Weights of a small GPT-style language model, trained from scratch on English Wikipedia.
Size: 13 layers, 2 heads of 64, MLP 512 GELU.
Architecture: LayerNorm before each block, learned positions, no biases in attention or MLP, tied embeddings, attention and MLP in parallel.
Training: a variant of Muon for these matrices, 217M tokens.
Each number is 50 + 10 x the weight over its row's rms, rounded and kept within 0 to 99. Layers, rows and columns count from 0. The size before them is the row's rms in percent of the matrix's.

# layer 8 MLP up, 512x128, rms 0.127, rows 322-347, columns 0-127
098:58 50 59 50 46 55 48 52 48 44 43 53 31 62 53 43 65 36 45 54 48 57 50 66 49 47 38 83 56 53 50 56 32 44 36 51 42 42 56 53 54 51 57 57 42 47 50 39 48 43 43 54 51 64 40 61 44 55 31 29 43 77 64 39 71 46 43 46 51 45 29 54 63 64 45 51 55 29 36 42 62 62 36 41 52 51 38 46 46 56 61 62 34 67 30 54 54 54 44 63 48 47 43 48 52 67 49 41 50 45 43 53 38 54 57 62 59 56 45 44 55 56 34 52 57 55 71 55
088:50 62 60 49 35 30 37 72 78 62 43 50 43 55 47 62 55 47 38 38 50 54 33 59 39 32 42 50 48 42 44 43 48 42 44 42 43 50 48 51 47 55 62 51 51 56 45 50 53 41 58 56 38 52 41 44 47 53 53 50 55 57 65 53 47 54 38 37 40 58 53 40 73 38 45 48 81 63 64 71 69 45 48 57 57 37 40 69 51 35 42 63 54 61 65 66 45 56 56 41 42 45 43 39 55 48 63 48 51 46 37 64 53 55 29 42 46 46 56 56 57 55 44 42 53 55 52 33
107:54 53 34 48 43 66 49 58 58 61 45 61 47 40 43 54 65 39 65 67 65 60 54 55 63 41 72 67 62 48 48 44 43 36 45 44 51 59 40 45 44 49 61 34 36 41 37 39 52 54 40 43 35 49 37 67 52 68 65 46 58 63 34 53 59 47 57 61 55 38 62 50 48 31 48 54 53 60 42 28 59 42 54 43 57 43 51 41 58 39 56 47 48 57 32 51 59 44 42 58 66 40 50 55 49 47 37 47 69 53 47 39 38 33 40 71 41 55 48 50 60 35 45 66 51 46 55 38
095:47 48 56 62 57 43 44 45 45 43 67 49 31 52 55 69 47 26 31 54 53 60 49 36 49 41 34 58 53 50 49 42 59 67 40 55 56 41 50 58 49 52 41 64 56 55 59 58 45 47 53 53 53 35 57 61 60 37 39 43 64 50 45 38 57 65 17 50 39 56 63 35 42 66 40 56 48 47 42 56 53 58 44 53 47 40 38 54 50 45 33 58 63 31 65 67 57 69 58 51 49 51 44 54 47 52 26 41 51 58 47 47 72 48 42 40 46 48 61 39 49 68 56 49 60 56 41 35
098:50 66 58 53 34 54 52 46 57 53 42 57 53 57 45 32 49 50 31 58 44 62 38 57 45 59 63 52 53 53 72 37 45 51 41 65 42 30 48 24 41 58 55 62 30 67 42 55 27 41 54 40 57 32 38 52 43 54 37 49 48 33 50 56 62 57 39 49 64 49 43 47 37 48 42 52 73 61 55 62 35 43 50 50 60 53 51 32 46 46 37 40 50 44 53 50 54 62 49 48 32 41 57 44 58 62 49 69 49 52 50 52 53 51 49 66 51 49 56 74 62 44 49 46 65 47 59 66
097:46 50 40 28 57 54 49 55 50 43 68 49 38 63 60 46 55 51 39 58 51 52 51 45 52 49 21 48 67 44 36 42 38 58 55 44 57 66 17 32 39 48 55 57 42 56 47 44 58 37 49 50 65 47 53 38 44 57 69 48 63 48 40 50 56 40 22 55 55 48 48 54 46 66 55 66 65 70 39 55 60 59 50 49 54 41 55 60 62 41 45 39 44 59 51 45 51 68 56 71 49 56 35 45 59 55 52 55 47 42 43 37 40 62 58 46 53 62 63 44 42 50 42 49 42 52 65 37
101:38 50 50 61 46 48 46 54 49 41 45 54 50 61 42 55 53 38 61 74 46 28 54 68 23 42 54 37 47 62 55 47 44 48 57 37 46 47 56 44 47 31 51 51 25 54 39 59 41 56 24 61 58 37 54 69 47 50 48 43 54 41 39 64 56 43 43 52 57 57 69 44 52 48 59 43 55 35 56 46 48 44 52 44 49 55 59 35 63 33 48 65 36 45 55 38 58 68 61 54 55 55 46 50 52 38 59 64 51 56 62 55 60 69 63 53 59 23 53 55 53 32 57 44 53 54 59 51
094:31 78 38 56 58 50 39 45 45 47 34 43 51 76 57 53 61 55 27 60 43 50 30 57 48 37 45 52 54 64 35 46 59 45 59 53 56 34 53 53 50 59 43 45 53 61 57 54 29 51 58 52 41 44 45 52 42 52 57 74 46 41 35 48 34 42 49 64 50 59 55 38 49 40 53 42 61 50 46 44 50 47 50 44 53 53 43 42 65 63 62 50 44 56 63 57 49 53 56 46 31 33 45 62 42 78 63 38 54 65 49 50 44 50 54 38 61 39 56 53 26 56 62 57 59 42 52 46
101:40 63 40 60 45 64 57 52 45 48 46 47 48 40 62 62 38 65 68 60 38 53 46 39 45 46 63 52 28 35 50 51 52 31 50 46 51 39 39 56 47 49 43 47 63 49 36 34 75 64 39 44 43 40 59 55 63 55 67 54 58 46 41 45 50 44 56 42 46 51 45 55 44 26 64 37 53 42 47 53 45 51 53 57 50 38 45 50 63 64 41 36 53 44 42 57 42 59 25 56 45 44 53 66 45 54 42 56 63 54 59 56 46 36 66 56 61 60 43 53 45 68 41 35 62 47 69 71
106:62 46 52 68 54 59 57 53 54 46 40 41 45 30 51 45 30 54 55 58 58 50 54 66 55 50 52 46 64 43 53 56 73 34 46 58 58 47 51 48 49 44 42 47 62 30 52 66 42 52 39 49 46 57 44 55 32 50 34 48 51 55 52 47 48 55 61 41 44 40 45 57 39 53 50 62 48 36 52 66 47 52 60 36 58 50 56 54 22 52 24 44 56 48 43 54 44 60 35 42 44 46 59 78 47 72 44 48 57 60 51 37 59 40 39 50 40 31 43 47 80 53 52 66 62 45 48 45
097:58 53 68 59 44 51 44 47 46 55 41 65 39 32 50 49 46 33 57 49 63 45 73 53 60 30 34 42 50 35 74 52 48 46 52 59 37 43 43 45 46 69 64 44 64 61 41 52 32 38 46 48 57 46 32 35 57 38 54 58 41 57 61 47 50 45 57 47 74 50 46 50 42 51 61 36 51 36 50 52 62 43 44 42 58 67 58 44 45 60 36 44 26 57 43 54 53 52 54 74 59 54 44 63 36 48 48 48 53 43 51 65 44 56 46 53 54 33 54 41 52 73 44 53 57 48 61 44
100:38 62 60 45 68 62 47 62 48 49 55 46 29 31 50 50 60 48 40 50 44 64 46 41 56 61 30 55 43 34 45 65 60 53 54 53 63 52 27 60 34 46 44 43 57 54 55 52 31 63 55 58 47 44 51 68 35 42 43 47 63 56 43 36 47 56 45 33 43 45 40 42 44 45 51 55 67 54 46 43 47 62 43 46 46 49 21 37 45 47 51 46 49 53 67 50 45 60 69 49 59 43 51 63 52 66 41 43 49 36 58 58 26 54 60 72 43 56 58 44 49 57 67 53 54 53 63 52
096:55 55 51 55 31 58 55 36 59 47 45 37 55 69 34 59 57 46 45 63 66 64 63 40 46 50 52 53 49 53 45 47 55 37 75 45 64 52 41 65 42 37 29 54 58 65 43 58 69 38 44 62 40 52 35 65 45 55 57 55 52 46 59 47 44 44 29 58 41 43 56 53 49 50 51 51 52 60 45 52 45 55 55 49 66 71 53 50 50 61 52 41 52 53 62 61 42 42 60 46 37 22 48 48 51 52 42 47 31 27 40 56 62 39 47 55 50 58 46 44 54 54 50 27 27 62 56 47
098:50 59 54 59 42 46 62 49 46 52 60 59 53 63 53 63 52 42 50 56 62 53 52 44 55 31 55 60 51 55 71 41 79 58 52 59 65 55 57 37 53 43 61 36 43 60 32 54 49 29 58 43 49 46 31 47 47 47 34 39 37 55 32 50 39 59 23 61 35 57 62 38 57 47 31 51 64 50 54 27 53 70 59 59 41 48 38 43 49 55 48 51 41 40 61 52 47 47 60 61 61 49 63 57 54 57 48 59 42 46 48 54 67 55 45 43 44 29 49 41 42 63 45 45 48 60 34 49
095:52 52 59 52 50 70 41 40 46 59 45 54 49 55 48 47 54 28 73 58 55 58 60 44 36 51 53 43 54 50 68 38 60 54 28 48 48 48 37 48 51 52 57 51 45 20 50 61 62 44 53 40 50 63 53 40 51 57 54 81 42 60 50 46 44 48 48 62 52 44 43 50 41 48 48 42 49 43 47 46 61 46 77 45 51 33 58 49 49 31 43 54 42 59 57 32 35 44 70 41 63 36 39 44 37 56 46 54 51 53 46 36 42 62 60 66 39 56 57 65 44 38 50 42 57 46 72 52
099:61 50 52 59 45 30 46 47 56 46 28 62 47 38 57 57 34 58 53 47 40 53 47 44 51 46 49 47 55 48 58 67 40 53 50 30 48 47 44 45 42 44 54 52 55 68 48 79 52 58 41 47 30 46 42 57 58 45 57 49 64 55 54 66 57 42 47 42 53 59 45 28 48 56 42 49 58 40 67 32 33 59 61 55 48 50 59 78 44 52 57 65 51 40 60 54 66 42 57 51 39 49 42 49 39 33 57 43 53 38 35 27 68 53 55 60 38 64 46 54 45 48 33 66 50 42 61 50
101:62 45 49 44 30 60 53 58 54 51 41 54 55 31 49 44 53 46 60 39 49 32 39 61 51 47 54 62 35 37 56 52 62 56 63 39 49 34 59 48 45 65 23 50 59 51 64 71 30 52 56 59 46 44 44 59 47 42 35 38 52 45 41 66 42 52 62 55 48 39 50 47 40 53 55 19 49 48 70 53 43 64 56 53 41 46 46 38 46 61 67 47 52 54 44 43 55 56 55 58 55 45 37 51 55 70 47 47 72 43 64 43 43 49 47 63 45 51 64 70 51 49 54 51 62 40 46 33
103:54 63 52 54 42 44 43 58 52 45 47 56 48 33 53 34 46 58 53 58 50 60 65 55 46 47 48 44 46 49 58 28 46 47 70 44 45 34 62 57 50 40 36 59 56 50 41 47 51 60 49 53 58 64 56 55 53 37 34 63 48 62 58 70 35 54 46 49 49 64 47 51 55 56 51 42 45 40 53 38 46 51 33 47 46 41 55 53 78 40 43 61 47 65 47 54 31 23 50 57 34 55 53 49 54 48 63 59 46 37 39 50 55 65 39 52 50 61 61 58 25 62 44 67 38 66 66 29
110:35 47 40 57 43 64 38 54 38 54 44 50 37 50 34 54 54 49 55 56 45 71 56 58 56 52 61 52 57 29 55 42 42 45 50 45 42 71 38 39 41 57 55 50 38 53 63 29 53 46 59 42 55 50 64 58 60 51 46 48 46 63 33 32 62 56 46 60 26 43 41 63 71 49 47 34 61 49 51 70 74 54 42 36 41 39 55 62 47 60 47 48 51 57 48 52 58 47 37 38 58 44 49 49 62 62 42 35 57 30 49 48 53 65 45 48 58 40 43 51 53 59 64 59 70 33 52 45
106:45 44 52 57 48 49 27 29 52 43 59 63 55 61 63 54 45 56 43 45 45 51 40 50 40 62 48 33 60 47 58 52 51 38 42 53 39 54 35 31 36 57 53 45 58 69 43 54 58 38 57 56 36 44 47 37 27 62 65 46 46 65 49 35 64 45 52 78 44 40 54 72 44 45 65 46 52 33 50 47 38 59 50 58 58 34 58 39 61 50 40 50 44 50 64 42 67 54 42 56 50 65 51 56 57 55 38 49 67 57 49 51 50 60 44 43 67 29 30 50 56 58 57 50 58 47 56 58
102:69 47 59 54 58 66 53 57 57 45 50 46 46 57 61 60 39 72 41 53 27 51 48 67 38 64 34 52 34 57 46 39 64 52 51 71 61 45 50 45 66 56 35 50 44 39 43 45 68 52 34 37 46 41 53 36 50 49 50 62 58 55 61 59 43 48 42 65 61 56 51 48 51 61 33 50 41 44 52 47 48 55 50 49 35 35 54 65 50 31 44 55 48 57 44 48 30 40 59 43 52 40 63 44 48 53 42 37 50 54 59 69 47 66 60 55 53 59 23 31 48 50 58 53 51 41 61 34
098:34 54 44 47 52 52 60 41 58 46 43 48 46 54 48 31 63 51 56 49 48 54 59 51 47 42 44 41 38 49 36 61 41 51 64 63 46 31 43 56 61 68 42 52 39 58 33 64 63 39 37 38 50 48 45 51 47 55 43 43 64 41 47 38 30 64 68 46 57 26 55 33 39 56 59 68 60 56 55 60 63 53 58 55 50 52 52 53 48 44 61 35 49 57 55 83 64 54 53 34 38 42 48 32 49 61 44 62 43 62 52 36 60 52 67 47 50 55 42 46 62 37 42 42 45 43 45 66
113:50 44 61 49 51 52 64 49 48 37 46 38 53 60 61 49 57 44 52 27 67 45 56 40 59 45 54 49 52 42 61 34 37 64 54 44 67 46 48 51 37 61 68 53 44 56 52 75 54 31 60 57 35 37 42 46 55 44 34 41 59 49 37 52 36 51 53 53 48 42 42 65 29 54 39 51 34 41 66 55 45 55 70 38 46 48 53 34 63 38 42 60 54 65 42 47 64 60 62 37 34 48 54 55 45 48 59 61 61 38 62 52 54 56 47 42 40 52 68 56 44 60 48 38 60 59 28 48
102:56 50 73 60 84 57 30 49 45 50 29 50 43 48 63 56 47 57 37 33 50 46 47 72 46 38 61 42 50 56 59 48 57 39 64 63 46 38 50 53 50 50 28 55 39 22 47 39 54 41 40 57 53 36 31 53 51 48 70 68 50 37 41 62 55 52 35 49 48 40 32 50 59 76 41 65 66 56 58 59 51 52 57 57 44 59 42 52 53 47 43 35 45 44 54 52 38 59 59 46 47 40 56 55 51 46 47 51 42 50 54 51 43 59 59 39 54 51 51 51 45 55 43 60 59 53 50 42
094:41 40 46 61 38 40 55 61 42 54 51 40 65 58 44 46 49 55 50 47 61 48 63 48 50 64 40 53 43 35 49 60 45 53 41 49 54 29 51 51 57 40 42 71 46 39 49 68 32 42 31 50 59 40 32 44 63 44 39 52 27 53 65 58 42 44 51 56 35 56 38 50 42 45 60 53 60 52 65 41 42 61 27 60 52 59 67 65 67 22 56 34 51 45 48 58 53 62 54 51 60 36 55 51 29 51 54 37 45 50 49 64 54 41 63 57 52 45 41 62 58 55 42 50 65 62 51 50
094:45 52 28 54 61 56 41 59 56 55 55 32 63 54 55 62 70 51 71 53 41 54 56 57 32 42 51 54 45 52 52 53 34 57 63 59 44 50 49 42 43 32 55 29 61 42 39 50 63 43 67 66 53 43 36 44 53 55 37 56 64 49 56 53 46 27 48 51 39 47 39 46 54 32 39 54 39 58 50 44 60 61 60 40 42 51 57 34 48 44 45 41 37 60 54 70 59 57 48 48 58 59 72 59 43 63 51 53 39 37 51 46 60 35 52 52 54 49 29 54 47 54 67 35 58 71 45 46